Weights of a small GPT-style language model, trained from scratch on English Wikipedia: 769M tokens.
Each number is 50 + 10 x the weight over its row's rms, rounded and kept within 0 to 99. Layers, rows and columns count from 0. The size before them is the row's rms in percent of the matrix's.

# layer 6 MLP up, 3072x768, rms 0.15, rows 1410-1464, columns 128-255
114:55 39 56 58 47 51 38 45 31 54 51 60 34 55 46 49 41 32 71 43 65 65 60 42 40 49 58 46 54 54 36 65 60 72 47 38 51 56 45 33 32 60 44 52 33 54 26 43 36 62 43 34 69 55 42 61 55 49 58 49 45 57 66 47 60 38 27 33 44 51 39 45 43 41 41 43 39 72 45 66 34 38 51 51 71 42 39 68 52 48 53 53 55 52 56 39 58 51 50 51 51 59 50 44 64 75 62 55 55 54 38 71 53 53 32 48 48 59 38 47 51 60 60 43 48 48 59 47
103:42 66 61 41 48 55 62 46 56 40 42 50 54 41 57 60 51 45 43 54 59 50 39 43 44 62 56 58 43 43 47 62 37 58 41 45 44 41 52 51 50 54 73 37 38 49 50 51 36 58 52 58 37 39 59 40 57 51 46 41 38 45 59 25 53 46 85 54 56 63 57 56 59 65 58 51 40 39 34 50 41 49 54 54 54 53 31 53 39 49 57 58 52 60 50 34 61 39 63 51 55 36 56 46 62 59 51 67 45 33 59 72 56 54 40 47 51 38 48 59 52 34 55 52 68 52 61 45
086:48 46 46 41 53 47 39 34 49 36 49 61 55 49 39 51 58 60 36 41 35 46 52 44 67 58 55 56 53 48 53 51 55 51 78 47 58 41 48 56 58 70 58 38 46 66 49 57 61 41 37 49 49 39 47 64 48 58 52 47 38 65 34 38 53 48 51 37 38 45 65 36 48 41 60 54 42 54 60 44 55 51 54 69 57 31 53 40 59 60 41 35 31 35 51 47 62 80 47 38 47 57 25 47 55 45 34 43 49 41 47 31 40 36 59 62 41 62 43 53 35 67 53 46 33 46 48 50
102:60 53 29 72 42 50 40 49 59 39 57 57 40 39 60 53 50 40 49 49 54 57 68 60 49 35 57 49 38 51 36 38 54 39 45 47 44 42 61 44 55 61 49 52 39 57 55 33 63 69 58 41 28 48 49 51 52 39 55 61 41 47 68 58 57 49 55 40 42 57 52 54 49 37 56 51 41 51 39 47 51 49 62 44 38 58 38 52 49 41 55 37 39 56 64 43 58 62 42 38 48 59 34 50 41 58 60 44 43 54 63 58 44 37 47 48 60 52 38 51 49 29 66 42 42 51 53 60
081:51 63 55 51 46 50 37 48 32 51 50 39 50 55 44 57 46 34 25 43 38 70 63 50 51 26 31 57 50 41 36 39 46 55 56 36 44 51 38 45 38 53 52 48 39 64 77 66 58 61 37 70 53 34 48 61 62 61 41 63 68 58 52 42 59 38 54 46 52 41 43 38 43 34 39 52 44 55 49 64 56 50 56 48 40 47 56 42 60 62 36 51 38 45 36 35 41 54 51 39 53 52 64 49 65 38 46 51 51 53 45 43 49 60 51 73 59 55 40 44 56 34 45 53 50 48 55 51
079:51 56 61 47 72 47 36 39 51 54 33 53 47 59 55 68 53 45 48 62 59 45 43 38 36 43 47 49 35 47 44 45 61 48 32 45 50 48 49 50 52 47 70 46 42 50 43 50 60 54 27 38 37 60 50 46 53 65 54 54 57 47 36 39 61 50 42 57 33 45 57 69 40 55 56 46 50 49 68 44 42 39 31 52 56 57 57 41 43 30 47 46 64 42 58 51 33 56 36 49 42 51 31 49 58 28 59 42 51 47 54 51 52 32 42 67 48 42 51 52 60 60 51 29 33 73 57 54
121:42 53 34 56 52 26 81 56 60 42 56 49 46 64 36 59 64 41 52 81 38 60 42 71 29 44 58 43 56 53 63 46 51 49 43 80 43 33 39 49 65 50 59 70 39 51 48 31 51 48 56 69 72 35 59 64 43 52 35 52 62 55 47 59 50 53 48 42 36 69 48 32 60 50 48 36 61 36 55 46 47 39 61 54 50 40 51 37 66 42 44 58 52 36 80 45 50 42 51 36 51 37 49 72 63 49 43 49 68 57 41 41 48 48 63 48 43 51 42 47 56 54 50 24 57 53 43 43
071:57 47 64 66 50 34 46 38 58 65 42 30 68 59 47 51 38 49 44 54 63 48 61 43 35 39 57 45 48 49 59 40 50 65 43 28 29 44 51 50 42 61 59 41 63 48 64 42 54 44 53 36 50 38 48 41 54 51 44 39 45 57 67 60 35 56 41 56 58 44 47 31 44 40 46 54 41 55 56 44 46 57 57 47 50 51 51 52 53 68 61 63 32 41 49 56 34 49 33 58 56 49 34 36 55 35 54 61 39 53 55 52 59 47 53 44 53 59 46 68 54 67 48 51 58 47 58 50
092:37 47 49 44 62 48 40 49 54 55 50 56 64 56 56 69 47 50 53 39 56 42 47 66 49 47 64 43 57 26 45 45 37 41 40 51 29 58 36 60 49 52 60 43 34 59 54 49 42 65 68 52 54 48 47 60 58 44 36 51 33 74 41 39 42 47 60 48 43 57 55 40 52 50 48 64 50 40 39 32 44 43 66 54 59 64 49 35 45 53 48 46 50 58 47 53 86 52 43 48 67 40 37 44 57 46 70 41 66 52 44 49 41 56 49 51 44 51 58 55 41 45 54 47 54 54 38 49
125:48 59 76 42 59 47 42 40 38 36 48 41 29 60 40 60 56 59 68 70 59 68 60 46 54 47 53 57 58 60 36 46 51 39 46 59 58 47 54 37 44 41 64 41 43 45 52 49 53 58 66 65 56 68 51 45 42 32 34 54 65 49 54 60 76 60 53 50 57 46 40 47 45 43 28 55 51 64 39 46 45 49 55 47 23 56 37 51 53 66 51 35 73 62 66 35 45 60 52 73 50 57 56 48 44 47 42 65 45 38 51 53 49 53 54 36 29 40 36 53 49 38 51 52 47 55 65 56
116:51 46 64 31 53 65 52 58 69 44 49 54 44 51 59 54 35 39 42 39 43 51 40 51 61 52 47 61 46 57 30 45 49 47 60 69 41 40 39 57 43 62 48 47 60 43 51 41 33 59 52 48 48 37 43 57 47 47 56 63 42 60 50 49 50 48 69 33 49 45 57 62 44 49 49 52 57 47 22 61 57 42 45 56 57 47 56 64 38 56 43 63 65 26 59 49 46 46 55 49 54 53 56 53 49 60 40 49 50 37 68 64 52 61 54 58 44 50 58 64 56 60 42 38 34 65 43 70
089:54 54 49 40 61 25 37 47 32 47 64 45 61 39 48 64 56 43 41 46 47 43 56 43 51 61 35 54 35 53 54 66 45 44 55 40 55 36 62 49 65 31 50 51 46 54 53 29 43 44 44 32 44 44 36 68 67 42 45 55 33 72 28 70 54 58 59 45 41 63 47 61 39 34 57 44 57 48 40 46 51 54 71 54 44 61 49 60 48 55 48 56 58 50 51 55 56 52 33 48 57 60 43 47 54 34 36 27 41 29 42 62 36 42 63 53 53 49 51 43 46 65 54 41 39 26 56 68
107:36 54 41 47 52 51 38 58 56 52 60 57 49 56 50 49 48 57 23 52 21 52 60 76 44 45 36 38 39 44 67 41 43 41 51 63 39 47 62 26 47 39 49 57 52 37 31 49 43 33 43 47 53 57 46 47 60 36 50 40 29 49 54 45 73 59 48 52 47 55 57 46 54 45 43 36 56 53 55 59 49 44 47 54 47 54 43 48 57 45 45 68 33 44 54 40 41 51 38 55 57 54 48 66 45 29 34 55 54 48 46 58 48 48 38 52 50 58 31 47 60 38 61 30 50 68 40 40
105:41 44 48 49 41 34 53 50 49 40 62 57 67 41 60 40 43 56 43 43 50 52 40 38 56 55 62 46 45 58 61 47 45 43 39 49 58 46 43 60 51 66 71 61 46 34 59 56 46 43 44 37 46 58 36 53 66 67 44 54 46 18 55 54 43 33 60 53 64 57 43 46 61 38 46 57 67 43 49 62 56 43 40 49 46 49 51 34 55 32 45 39 50 38 70 54 36 45 46 46 44 55 43 41 47 44 50 47 53 45 38 42 37 57 49 50 58 63 44 59 32 45 49 65 62 45 30 49
103:62 35 52 54 55 37 56 59 33 60 47 42 59 47 46 50 43 56 67 52 57 43 61 51 39 55 42 39 51 51 56 36 52 60 52 56 34 63 50 38 23 55 34 44 44 42 50 46 37 29 52 39 48 65 71 54 43 44 72 37 41 62 57 56 49 55 59 39 54 52 43 63 65 36 62 53 37 43 57 68 43 51 56 45 43 43 62 53 50 52 36 47 62 45 55 59 59 69 58 66 30 41 54 56 49 34 63 47 59 42 35 58 51 50 42 68 55 52 52 53 51 69 54 52 46 36 55 55
080:56 58 62 45 69 51 45 55 49 48 48 39 55 63 51 64 61 56 24 44 41 36 55 55 62 61 46 68 61 68 51 46 58 59 24 45 52 38 54 42 55 40 51 50 51 53 46 40 30 45 48 48 56 49 54 51 57 47 49 61 56 48 45 49 47 48 59 57 50 55 47 42 39 48 34 41 79 44 45 49 41 45 47 47 37 58 41 29 54 67 66 66 41 49 52 69 81 54 58 59 57 65 52 51 56 44 58 48 62 28 58 52 71 60 40 41 46 51 47 49 51 62 57 43 60 36 57 41
053:43 48 48 40 55 51 45 67 37 29 39 63 48 51 35 51 60 46 45 41 44 38 31 33 54 40 40 33 46 49 23 50 69 66 56 59 60 56 65 48 58 65 51 45 35 47 44 39 55 55 42 33 35 58 41 52 51 71 44 62 35 58 34 42 44 37 48 63 51 51 48 60 36 38 55 66 53 45 54 49 43 47 39 42 50 49 39 45 52 56 43 50 39 50 36 47 44 57 68 57 50 55 52 43 62 44 46 50 47 37 48 63 45 37 44 54 46 42 52 49 50 58 56 30 41 43 53 53
097:42 57 47 55 49 44 52 67 50 63 53 41 55 64 33 62 37 59 34 54 35 43 62 51 55 31 45 68 45 34 39 37 56 54 56 53 56 38 52 56 35 52 29 53 35 59 46 50 47 60 46 36 62 72 54 57 47 61 36 52 61 60 43 62 44 40 62 30 39 39 44 53 60 50 42 25 51 55 40 73 48 58 49 43 63 33 55 53 48 45 39 56 49 54 60 51 56 43 46 60 48 27 53 61 71 49 48 57 56 49 41 36 58 63 53 46 45 44 48 65 54 42 68 65 52 53 56 54
112:51 56 48 59 53 56 46 44 35 44 45 61 53 52 37 46 34 39 34 58 46 55 47 43 53 41 49 45 48 61 46 53 38 43 52 50 48 41 55 56 61 51 56 47 58 46 57 48 54 59 40 57 47 56 61 44 47 55 41 61 38 51 43 38 52 46 61 32 49 44 57 41 48 45 45 62 41 60 54 68 50 47 45 35 60 44 60 73 52 64 41 50 56 51 58 38 47 37 49 62 59 62 39 51 50 49 25 31 59 52 56 49 62 47 45 50 68 60 46 24 48 45 55 33 39 28 50 62
116:54 33 36 59 43 58 57 39 64 52 49 62 55 61 42 56 51 56 69 52 52 55 54 62 37 31 63 42 45 51 55 53 48 63 36 49 45 47 53 58 47 45 75 55 51 59 55 47 43 41 48 33 35 59 49 44 42 39 74 58 53 48 55 48 45 88 68 43 41 37 52 41 53 55 54 58 48 71 70 57 57 50 63 43 58 33 50 45 44 62 69 57 53 31 45 58 33 52 61 51 50 56 62 77 55 56 46 60 41 37 49 47 48 38 50 66 41 47 62 46 35 46 68 51 53 66 51 71
108:63 40 48 20 57 57 54 28 67 42 43 54 46 47 55 54 46 55 46 38 44 36 63 59 49 55 47 65 44 61 49 58 44 58 47 60 52 44 47 37 55 48 61 50 54 47 49 41 24 32 42 51 56 39 50 49 63 54 53 26 46 52 45 53 52 44 50 60 55 44 40 52 60 64 52 58 58 50 46 42 40 52 43 26 47 57 61 46 41 58 61 54 58 51 55 44 53 48 43 54 36 53 66 39 49 43 35 62 71 36 52 42 64 50 51 41 45 55 39 49 55 60 42 65 32 53 49 79
080:58 44 48 44 53 43 55 46 52 30 57 54 39 64 60 56 32 72 41 63 50 65 59 57 48 47 40 50 50 51 41 47 51 63 69 68 65 19 45 45 40 60 29 58 45 50 56 60 49 47 50 65 67 50 64 58 53 42 57 63 43 55 57 41 48 44 51 58 50 57 59 59 57 33 66 45 53 41 59 42 51 49 46 67 51 33 61 60 36 60 47 51 50 53 36 40 47 68 55 42 52 43 54 68 65 36 38 57 56 38 52 52 57 41 65 41 55 49 47 52 50 61 57 42 44 46 75 43
095:70 59 47 57 43 62 50 51 37 71 50 51 49 55 65 60 51 48 60 53 53 38 50 68 56 45 27 64 52 37 50 44 51 34 45 42 44 66 45 53 51 45 44 80 43 56 39 47 56 56 51 43 49 43 54 58 56 33 65 35 58 69 53 53 34 43 31 53 44 30 62 48 51 35 43 30 63 54 41 32 56 43 56 60 54 54 37 59 53 60 40 47 43 27 24 53 46 50 61 50 55 63 34 62 47 48 48 67 65 46 64 37 54 44 37 61 65 44 45 51 34 43 58 58 37 62 31 43
092:39 54 75 61 58 51 52 67 53 62 47 59 46 66 54 66 24 48 50 60 33 50 71 47 47 59 53 53 48 42 44 47 47 50 26 46 49 45 47 68 49 53 51 42 54 56 59 51 39 40 51 53 37 61 46 59 63 38 34 57 50 57 61 51 63 51 55 42 57 53 36 45 51 51 53 68 56 53 41 56 43 47 50 42 60 28 50 51 36 44 44 51 64 43 53 32 49 50 46 31 35 38 33 39 33 43 45 55 39 33 58 58 55 55 54 46 42 63 67 54 73 42 52 45 38 52 54 39
095:39 46 53 51 22 41 36 38 49 49 56 63 59 61 70 40 45 39 49 44 31 46 52 45 49 49 55 48 35 54 66 47 46 54 52 64 45 55 39 50 57 51 74 35 56 53 59 45 47 52 53 52 41 36 38 44 46 60 46 50 50 57 43 57 49 55 53 50 53 65 56 40 48 32 38 63 65 52 46 51 55 51 57 51 57 29 57 56 50 47 56 61 42 54 47 29 50 64 59 41 63 58 61 32 50 44 50 56 47 37 44 55 61 40 32 36 57 67 50 47 43 37 42 25 58 71 79 48
085:38 45 50 68 69 52 54 58 55 52 48 51 50 78 45 53 42 45 49 50 70 27 55 52 38 43 48 61 53 47 49 39 49 67 50 54 55 66 38 51 60 27 57 44 62 58 49 47 58 45 36 50 39 48 61 69 57 69 49 37 47 47 56 62 46 63 73 45 60 64 43 52 50 45 39 35 37 57 50 46 65 31 54 46 41 36 51 50 57 59 50 35 44 33 39 62 41 41 65 61 46 39 45 44 50 65 41 50 27 45 72 47 53 53 54 48 50 38 51 39 49 40 40 55 52 51 44 48
098:54 39 48 65 69 50 47 58 66 49 60 54 49 49 38 60 54 53 39 59 76 45 60 54 44 43 40 58 61 45 49 53 52 64 51 58 63 32 52 39 48 33 57 57 45 44 37 60 59 55 47 52 47 42 56 53 65 40 61 51 75 64 47 64 56 47 65 35 51 48 55 44 56 56 38 36 58 39 48 28 55 45 57 46 55 44 29 53 44 53 54 40 45 56 56 53 59 53 70 65 50 54 33 56 45 41 48 50 48 36 54 34 65 43 58 51 55 52 61 65 65 61 59 53 55 52 63 50
121:55 52 50 31 40 45 58 59 63 41 43 42 49 52 58 34 58 56 52 36 67 52 51 49 51 51 41 51 43 45 35 49 32 63 40 63 65 42 57 45 59 61 53 37 46 66 25 40 50 71 40 59 36 65 63 43 61 63 53 38 59 61 48 33 47 63 45 64 37 36 56 42 49 47 56 43 48 44 39 48 32 58 47 36 60 43 59 41 30 41 16 61 60 62 46 43 58 58 44 45 46 46 38 48 68 45 37 44 55 43 42 45 33 65 55 63 63 63 59 67 53 45 51 58 39 51 56 48
108:50 63 40 41 60 46 36 63 27 53 56 63 55 53 53 48 55 57 43 48 52 42 40 34 70 46 40 32 55 65 71 71 57 53 59 54 54 56 36 39 52 35 59 49 60 45 49 36 49 29 55 49 49 54 60 44 48 55 51 47 48 33 50 50 36 69 57 48 62 72 50 53 66 47 66 49 51 61 58 41 45 44 70 29 51 57 41 53 46 39 77 49 47 57 59 69 37 41 46 32 35 60 57 51 69 43 47 43 40 27 43 45 55 45 51 61 72 40 66 41 51 53 48 33 36 59 44 49
098:50 53 57 36 50 43 55 54 58 73 47 39 56 82 55 53 73 47 54 35 63 42 42 46 55 57 74 55 50 47 29 46 58 55 40 48 53 53 54 74 50 55 52 46 49 36 49 60 49 47 49 49 57 31 60 50 51 46 28 46 67 55 41 43 38 51 64 47 45 53 61 59 45 59 38 45 44 33 39 54 57 41 41 69 54 49 39 46 48 54 68 37 41 47 61 59 48 41 56 62 36 56 50 48 46 58 63 48 57 60 43 57 38 60 45 46 47 46 51 64 56 47 48 67 42 39 64 46
105:44 51 50 47 70 82 61 52 42 50 43 65 40 52 58 52 71 51 54 41 62 51 37 59 48 31 68 51 32 50 29 55 48 43 70 49 44 51 45 61 52 56 48 52 61 54 63 53 58 51 50 38 37 51 44 49 66 53 32 36 43 38 62 57 54 55 32 55 55 44 45 44 57 47 61 41 26 41 69 30 61 35 48 46 52 48 50 55 49 52 51 52 55 66 44 57 68 43 66 56 66 64 54 55 51 49 37 48 34 48 46 61 54 57 48 45 65 59 56 51 59 45 56 47 60 60 52 55
100:51 43 53 53 59 32 48 54 55 46 39 56 46 42 56 65 44 57 54 53 63 56 28 60 55 51 28 42 42 63 46 54 52 54 36 52 60 40 48 60 59 39 54 46 62 30 41 44 63 69 30 54 48 43 53 64 60 52 42 48 47 58 62 38 55 48 43 52 29 62 43 35 66 49 54 55 21 35 34 58 34 59 40 42 41 48 61 57 56 74 36 66 66 50 58 36 47 47 42 50 38 45 31 66 52 44 45 59 57 42 46 43 53 37 45 45 46 63 32 27 50 48 60 55 30 41 44 46
113:66 47 46 62 47 54 41 44 80 47 48 39 54 54 50 67 41 49 54 40 51 60 67 50 62 57 42 37 52 61 63 22 58 51 56 66 62 32 38 52 32 53 65 65 49 32 35 50 41 46 57 36 58 61 62 44 27 47 47 73 48 47 56 42 56 38 70 47 39 50 33 57 53 48 43 48 53 46 58 39 50 47 52 57 51 60 57 50 59 59 57 57 58 57 70 55 34 57 41 39 50 45 55 42 60 48 45 53 53 56 54 33 45 53 50 57 71 49 35 51 61 62 55 64 52 42 60 41
059:50 59 41 28 49 39 41 42 47 43 56 61 40 58 65 55 47 49 54 53 55 49 48 62 51 43 47 45 55 52 48 29 33 55 50 38 50 43 66 18 37 41 45 37 37 64 54 70 45 49 42 35 41 35 43 30 55 28 32 19 45 68 66 42 65 58 45 51 51 45 49 57 55 68 46 41 65 54 68 69 61 46 63 44 43 44 44 51 55 51 61 52 65 56 51 56 31 52 49 50 41 73 57 59 54 54 55 46 52 45 61 64 39 46 51 37 42 53 60 33 38 57 64 43 36 45 77 57
100:52 58 41 52 54 40 52 63 68 31 42 48 46 43 58 64 36 44 31 56 55 67 58 54 36 45 52 59 56 29 51 41 62 42 53 42 38 46 58 57 50 48 42 67 36 42 34 50 42 46 51 44 19 59 51 42 38 44 49 47 54 68 46 58 68 54 51 43 40 59 41 54 46 46 48 42 58 35 52 53 47 56 40 41 25 64 56 54 38 56 47 49 36 30 67 58 39 45 53 53 47 33 44 55 58 48 58 35 51 42 52 43 42 30 47 46 47 56 73 35 43 42 52 48 37 40 42 54
108:39 39 52 58 41 36 53 67 45 44 59 40 38 53 44 40 68 42 50 51 58 45 52 57 38 59 50 59 62 49 37 54 54 51 37 53 41 46 42 56 45 62 47 42 42 52 60 52 45 38 50 56 32 53 53 74 45 48 66 53 50 47 48 69 48 53 49 50 41 30 50 55 34 53 41 17 62 54 51 45 49 50 67 51 43 39 41 40 40 37 41 45 49 54 45 47 74 60 51 57 63 41 62 64 58 55 46 65 61 45 46 63 55 45 40 36 40 53 49 50 48 36 66 72 54 63 55 41
098:42 42 36 49 66 63 55 60 41 36 51 49 47 61 37 62 48 35 53 56 45 52 46 46 52 35 50 43 48 63 45 47 53 48 36 55 55 60 41 56 42 51 57 43 54 44 58 42 48 51 48 40 60 53 34 42 51 68 49 48 70 49 56 60 34 62 43 35 45 54 57 50 51 58 35 55 43 29 47 43 47 43 37 55 38 60 36 52 35 39 57 61 63 69 51 51 45 46 54 61 39 32 44 47 54 50 39 49 55 48 52 46 69 42 42 62 34 14 33 61 61 47 40 56 60 54 60 49
101:47 55 37 47 60 45 46 52 61 49 53 53 47 55 63 56 62 41 58 77 43 39 58 56 63 45 38 55 59 56 50 53 50 56 55 51 43 68 55 28 50 63 43 64 32 44 47 56 47 60 42 60 36 71 50 56 62 54 49 57 46 57 46 32 69 57 74 32 58 56 36 25 47 25 48 51 38 58 56 54 64 47 57 66 51 59 36 53 46 54 62 37 45 30 39 44 50 48 59 40 45 54 58 35 55 60 78 59 54 34 55 69 66 48 45 63 62 43 56 46 45 52 48 44 50 48 52 52
103:50 41 56 52 44 50 67 38 61 76 60 50 43 32 32 48 29 52 56 53 39 55 39 55 40 50 57 48 60 37 63 52 58 48 61 45 41 43 45 38 27 34 71 68 47 43 45 47 33 58 52 52 48 56 48 52 41 64 53 36 55 70 62 51 58 42 62 61 52 41 57 60 61 32 59 49 48 67 48 47 53 34 46 40 36 47 41 53 45 68 53 59 55 33 83 49 62 51 45 48 37 12 42 40 52 50 34 59 55 61 64 73 53 48 75 47 71 36 57 50 71 65 58 44 40 37 54 62
102:60 70 63 44 43 48 56 57 63 49 50 58 42 56 58 50 68 67 49 43 60 39 51 57 58 47 44 72 54 44 34 62 53 36 32 45 78 46 60 57 50 46 48 55 52 45 63 50 35 30 54 52 49 39 60 69 48 58 55 57 38 39 59 45 52 51 61 45 49 30 51 49 43 45 45 52 65 38 59 40 50 63 44 52 59 36 71 43 49 54 61 54 48 47 56 56 61 51 53 49 57 50 62 43 49 56 55 46 46 53 62 41 60 62 51 57 36 57 51 47 58 48 59 45 33 42 47 50
083:43 44 55 39 55 50 55 51 33 58 44 58 45 55 47 61 68 48 59 52 44 45 49 42 61 49 29 41 59 23 49 60 47 65 68 41 44 57 41 61 41 68 41 40 55 49 37 44 30 74 68 59 40 60 39 58 50 66 56 69 61 46 53 58 49 53 75 44 44 49 59 41 59 37 44 47 26 37 40 65 46 57 45 54 42 51 41 47 56 51 41 47 43 36 47 35 37 65 48 60 39 59 47 63 46 45 54 45 39 49 51 37 63 49 57 39 44 42 48 62 52 62 44 55 44 51 54 35
095:48 45 50 69 46 67 60 42 57 56 61 37 57 27 46 46 61 73 58 61 48 45 63 34 53 45 28 51 40 54 48 38 56 60 53 51 33 33 64 47 53 44 67 40 48 46 54 34 49 49 34 53 35 50 57 52 48 54 53 60 35 50 68 62 51 46 41 50 34 58 42 60 48 42 32 43 37 37 37 39 24 43 52 51 62 67 49 57 58 45 62 38 62 38 46 51 47 48 49 49 36 62 44 46 52 34 32 49 62 63 53 48 56 35 58 66 55 39 48 55 33 51 71 59 50 50 50 54
102:41 46 35 49 58 57 58 44 45 34 47 61 48 33 39 61 65 56 55 62 57 39 68 56 60 45 61 51 22 45 50 29 51 51 54 69 65 63 44 45 53 50 55 49 56 64 28 44 51 36 52 54 37 40 39 56 55 37 43 38 50 52 49 58 57 56 50 36 49 49 33 41 44 51 47 54 61 30 46 32 60 73 59 49 44 41 32 70 42 57 52 68 47 60 59 40 38 66 72 44 66 45 52 48 67 52 55 54 39 39 68 35 57 48 55 60 46 39 44 41 35 34 30 51 67 34 56 62
104:67 55 54 52 38 51 56 30 57 63 41 49 33 46 61 50 43 35 56 50 55 50 63 45 52 40 50 41 51 54 41 52 40 44 55 73 46 37 51 49 49 53 48 42 55 40 54 40 54 48 42 37 46 29 38 60 51 61 47 59 53 53 59 44 67 59 46 49 56 22 47 56 46 52 31 54 38 48 51 59 52 68 57 44 56 50 58 26 69 23 60 61 39 51 52 44 55 49 51 61 62 50 58 34 60 54 55 34 29 50 51 41 63 43 49 38 58 63 58 49 48 56 34 40 70 68 65 55
108:52 47 47 70 28 40 52 34 41 53 68 46 57 63 44 35 51 43 63 42 37 67 61 53 53 44 57 56 41 51 47 44 51 57 50 45 41 42 44 79 49 66 51 38 29 56 55 39 49 45 53 59 58 43 41 37 54 66 38 47 66 57 61 45 60 62 50 77 38 31 49 39 46 49 37 59 61 42 54 57 44 47 60 46 51 50 52 31 43 50 61 61 44 52 47 50 48 51 51 57 38 71 56 31 53 49 42 66 37 54 48 36 47 40 59 47 53 49 64 58 32 52 47 47 49 44 46 64
111:27 32 27 45 62 60 55 61 49 55 59 51 46 53 55 48 59 47 48 47 62 51 52 49 57 55 44 37 42 47 46 45 50 50 64 47 56 46 48 49 43 44 59 35 40 66 46 58 59 67 57 48 57 39 47 47 46 39 56 63 60 35 49 40 63 48 22 62 33 49 58 55 51 59 56 34 53 57 33 50 43 48 59 60 49 50 62 44 60 61 61 61 62 52 53 43 45 60 41 47 51 61 67 48 65 40 52 53 51 40 47 57 38 53 50 52 65 49 44 56 49 46 49 41 48 48 62 47
105:33 66 64 64 37 55 42 43 38 62 52 52 65 44 61 50 58 64 49 50 39 43 60 43 65 51 28 50 65 39 51 40 45 46 41 75 52 57 43 27 65 49 44 50 61 43 33 28 29 47 57 50 51 44 57 56 63 57 41 48 44 60 48 42 38 53 45 40 41 57 58 56 25 50 59 48 49 56 50 58 40 63 48 36 49 65 50 69 57 57 58 47 45 65 66 52 62 54 44 57 31 38 53 55 47 50 29 37 54 47 62 40 45 55 58 40 44 47 54 49 51 55 48 37 66 41 55 44
104:45 53 63 49 49 38 67 57 43 62 35 46 42 50 63 33 50 50 45 53 51 29 61 48 56 59 54 46 44 51 61 59 59 52 50 44 46 43 54 27 53 62 34 52 39 48 50 48 48 49 54 37 60 60 58 56 53 54 59 51 49 55 45 38 59 40 62 72 49 49 32 51 38 76 41 37 78 34 53 55 61 58 62 52 41 54 50 50 40 47 41 49 46 51 62 39 68 58 57 66 71 50 55 59 49 26 38 42 42 36 75 62 55 64 43 46 58 54 51 51 61 56 40 48 59 53 80 48
103:58 46 62 52 63 58 37 47 58 45 46 51 58 53 49 52 56 47 51 52 27 52 55 54 70 35 48 50 61 54 45 61 62 46 52 62 46 50 44 43 48 57 46 77 31 47 52 51 52 53 60 53 57 41 51 40 48 43 52 60 47 50 41 46 42 65 47 52 45 60 71 46 43 60 54 62 59 47 50 61 53 38 47 72 59 42 52 50 46 64 62 49 62 50 57 65 56 58 43 49 38 53 50 61 57 55 10 25 50 52 50 47 49 37 59 64 33 54 56 41 57 40 59 51 67 46 38 45
112:65 44 42 62 55 42 48 40 36 51 66 52 44 57 47 63 69 66 65 66 64 47 34 49 46 53 58 40 50 52 57 41 56 72 48 43 61 38 58 52 40 54 40 53 50 46 34 54 60 74 52 51 51 46 47 41 47 54 53 48 36 60 66 46 51 48 58 31 28 59 36 50 15 48 44 33 55 44 34 50 63 50 64 40 45 37 46 63 38 47 48 45 45 48 58 40 46 35 55 71 51 53 57 52 53 46 60 37 35 45 49 57 57 44 41 62 38 49 34 32 50 56 53 45 30 37 34 61
104:43 41 48 53 42 48 61 61 54 56 47 38 67 65 24 43 48 40 46 65 41 53 38 67 47 32 47 54 64 43 45 58 42 25 44 49 59 65 56 57 54 39 58 54 50 45 56 45 55 46 71 65 47 39 58 46 50 44 57 48 21 64 51 64 45 54 61 47 44 44 47 61 59 41 51 56 64 49 45 53 60 47 68 72 40 35 57 47 57 45 51 56 58 27 59 45 48 42 69 50 54 57 59 66 60 44 55 72 64 50 39 53 35 28 37 42 52 59 53 54 36 49 45 47 36 64 68 48
110:61 55 44 50 51 37 56 43 56 42 64 55 33 57 44 58 47 27 62 38 43 60 46 53 43 43 65 54 58 39 40 38 53 76 37 40 54 47 42 50 55 31 54 34 48 35 38 49 41 60 61 46 44 35 44 35 51 55 38 54 52 59 54 54 45 68 41 54 39 56 32 51 58 28 43 56 31 30 58 54 40 49 56 37 43 52 55 54 43 50 53 53 46 47 61 38 49 57 70 44 45 33 40 39 37 54 66 28 62 37 55 56 44 34 52 52 61 44 60 41 54 47 42 46 48 33 32 44
110:72 45 54 49 40 57 49 44 43 49 41 62 48 54 60 68 42 40 60 68 45 45 55 59 42 47 47 39 39 62 68 60 50 70 43 45 33 50 61 48 35 52 50 46 55 56 58 39 56 48 56 49 55 66 43 48 44 51 34 62 57 37 42 57 56 71 47 42 61 44 43 36 50 48 64 48 33 52 51 62 58 51 61 50 43 38 41 49 26 52 43 44 45 43 45 53 67 49 51 51 50 59 47 48 72 69 48 49 53 42 68 42 50 48 53 48 49 43 48 60 40 41 51 42 40 45 51 44
096:48 42 41 54 50 34 61 57 61 64 60 53 58 39 45 46 67 42 54 74 50 50 38 65 40 41 41 21 38 49 57 53 43 66 54 25 31 50 54 43 57 48 46 42 58 54 64 35 50 58 47 34 34 47 51 43 44 57 38 52 47 46 52 54 50 45 75 51 46 70 66 53 39 41 57 56 33 58 60 52 50 54 54 32 33 41 37 52 35 40 56 49 65 47 36 44 68 47 47 55 55 53 59 60 48 43 56 62 50 50 62 50 57 28 58 49 45 58 40 54 47 53 31 51 52 38 47 50
094:53 62 68 49 52 46 39 40 52 41 55 46 47 41 67 51 69 52 92 47 57 51 56 67 62 54 44 63 38 46 52 67 49 71 45 46 58 63 42 50 49 57 44 44 45 56 41 46 42 37 63 55 49 54 54 55 40 66 42 46 53 36 51 67 46 51 49 45 41 47 52 71 58 46 40 62 47 42 49 68 58 58 38 49 43 42 65 42 61 43 58 42 53 65 41 72 63 42 48 46 78 52 57 47 59 55 66 47 39 57 60 47 45 56 61 64 32 71 57 41 47 58 60 62 57 55 47 65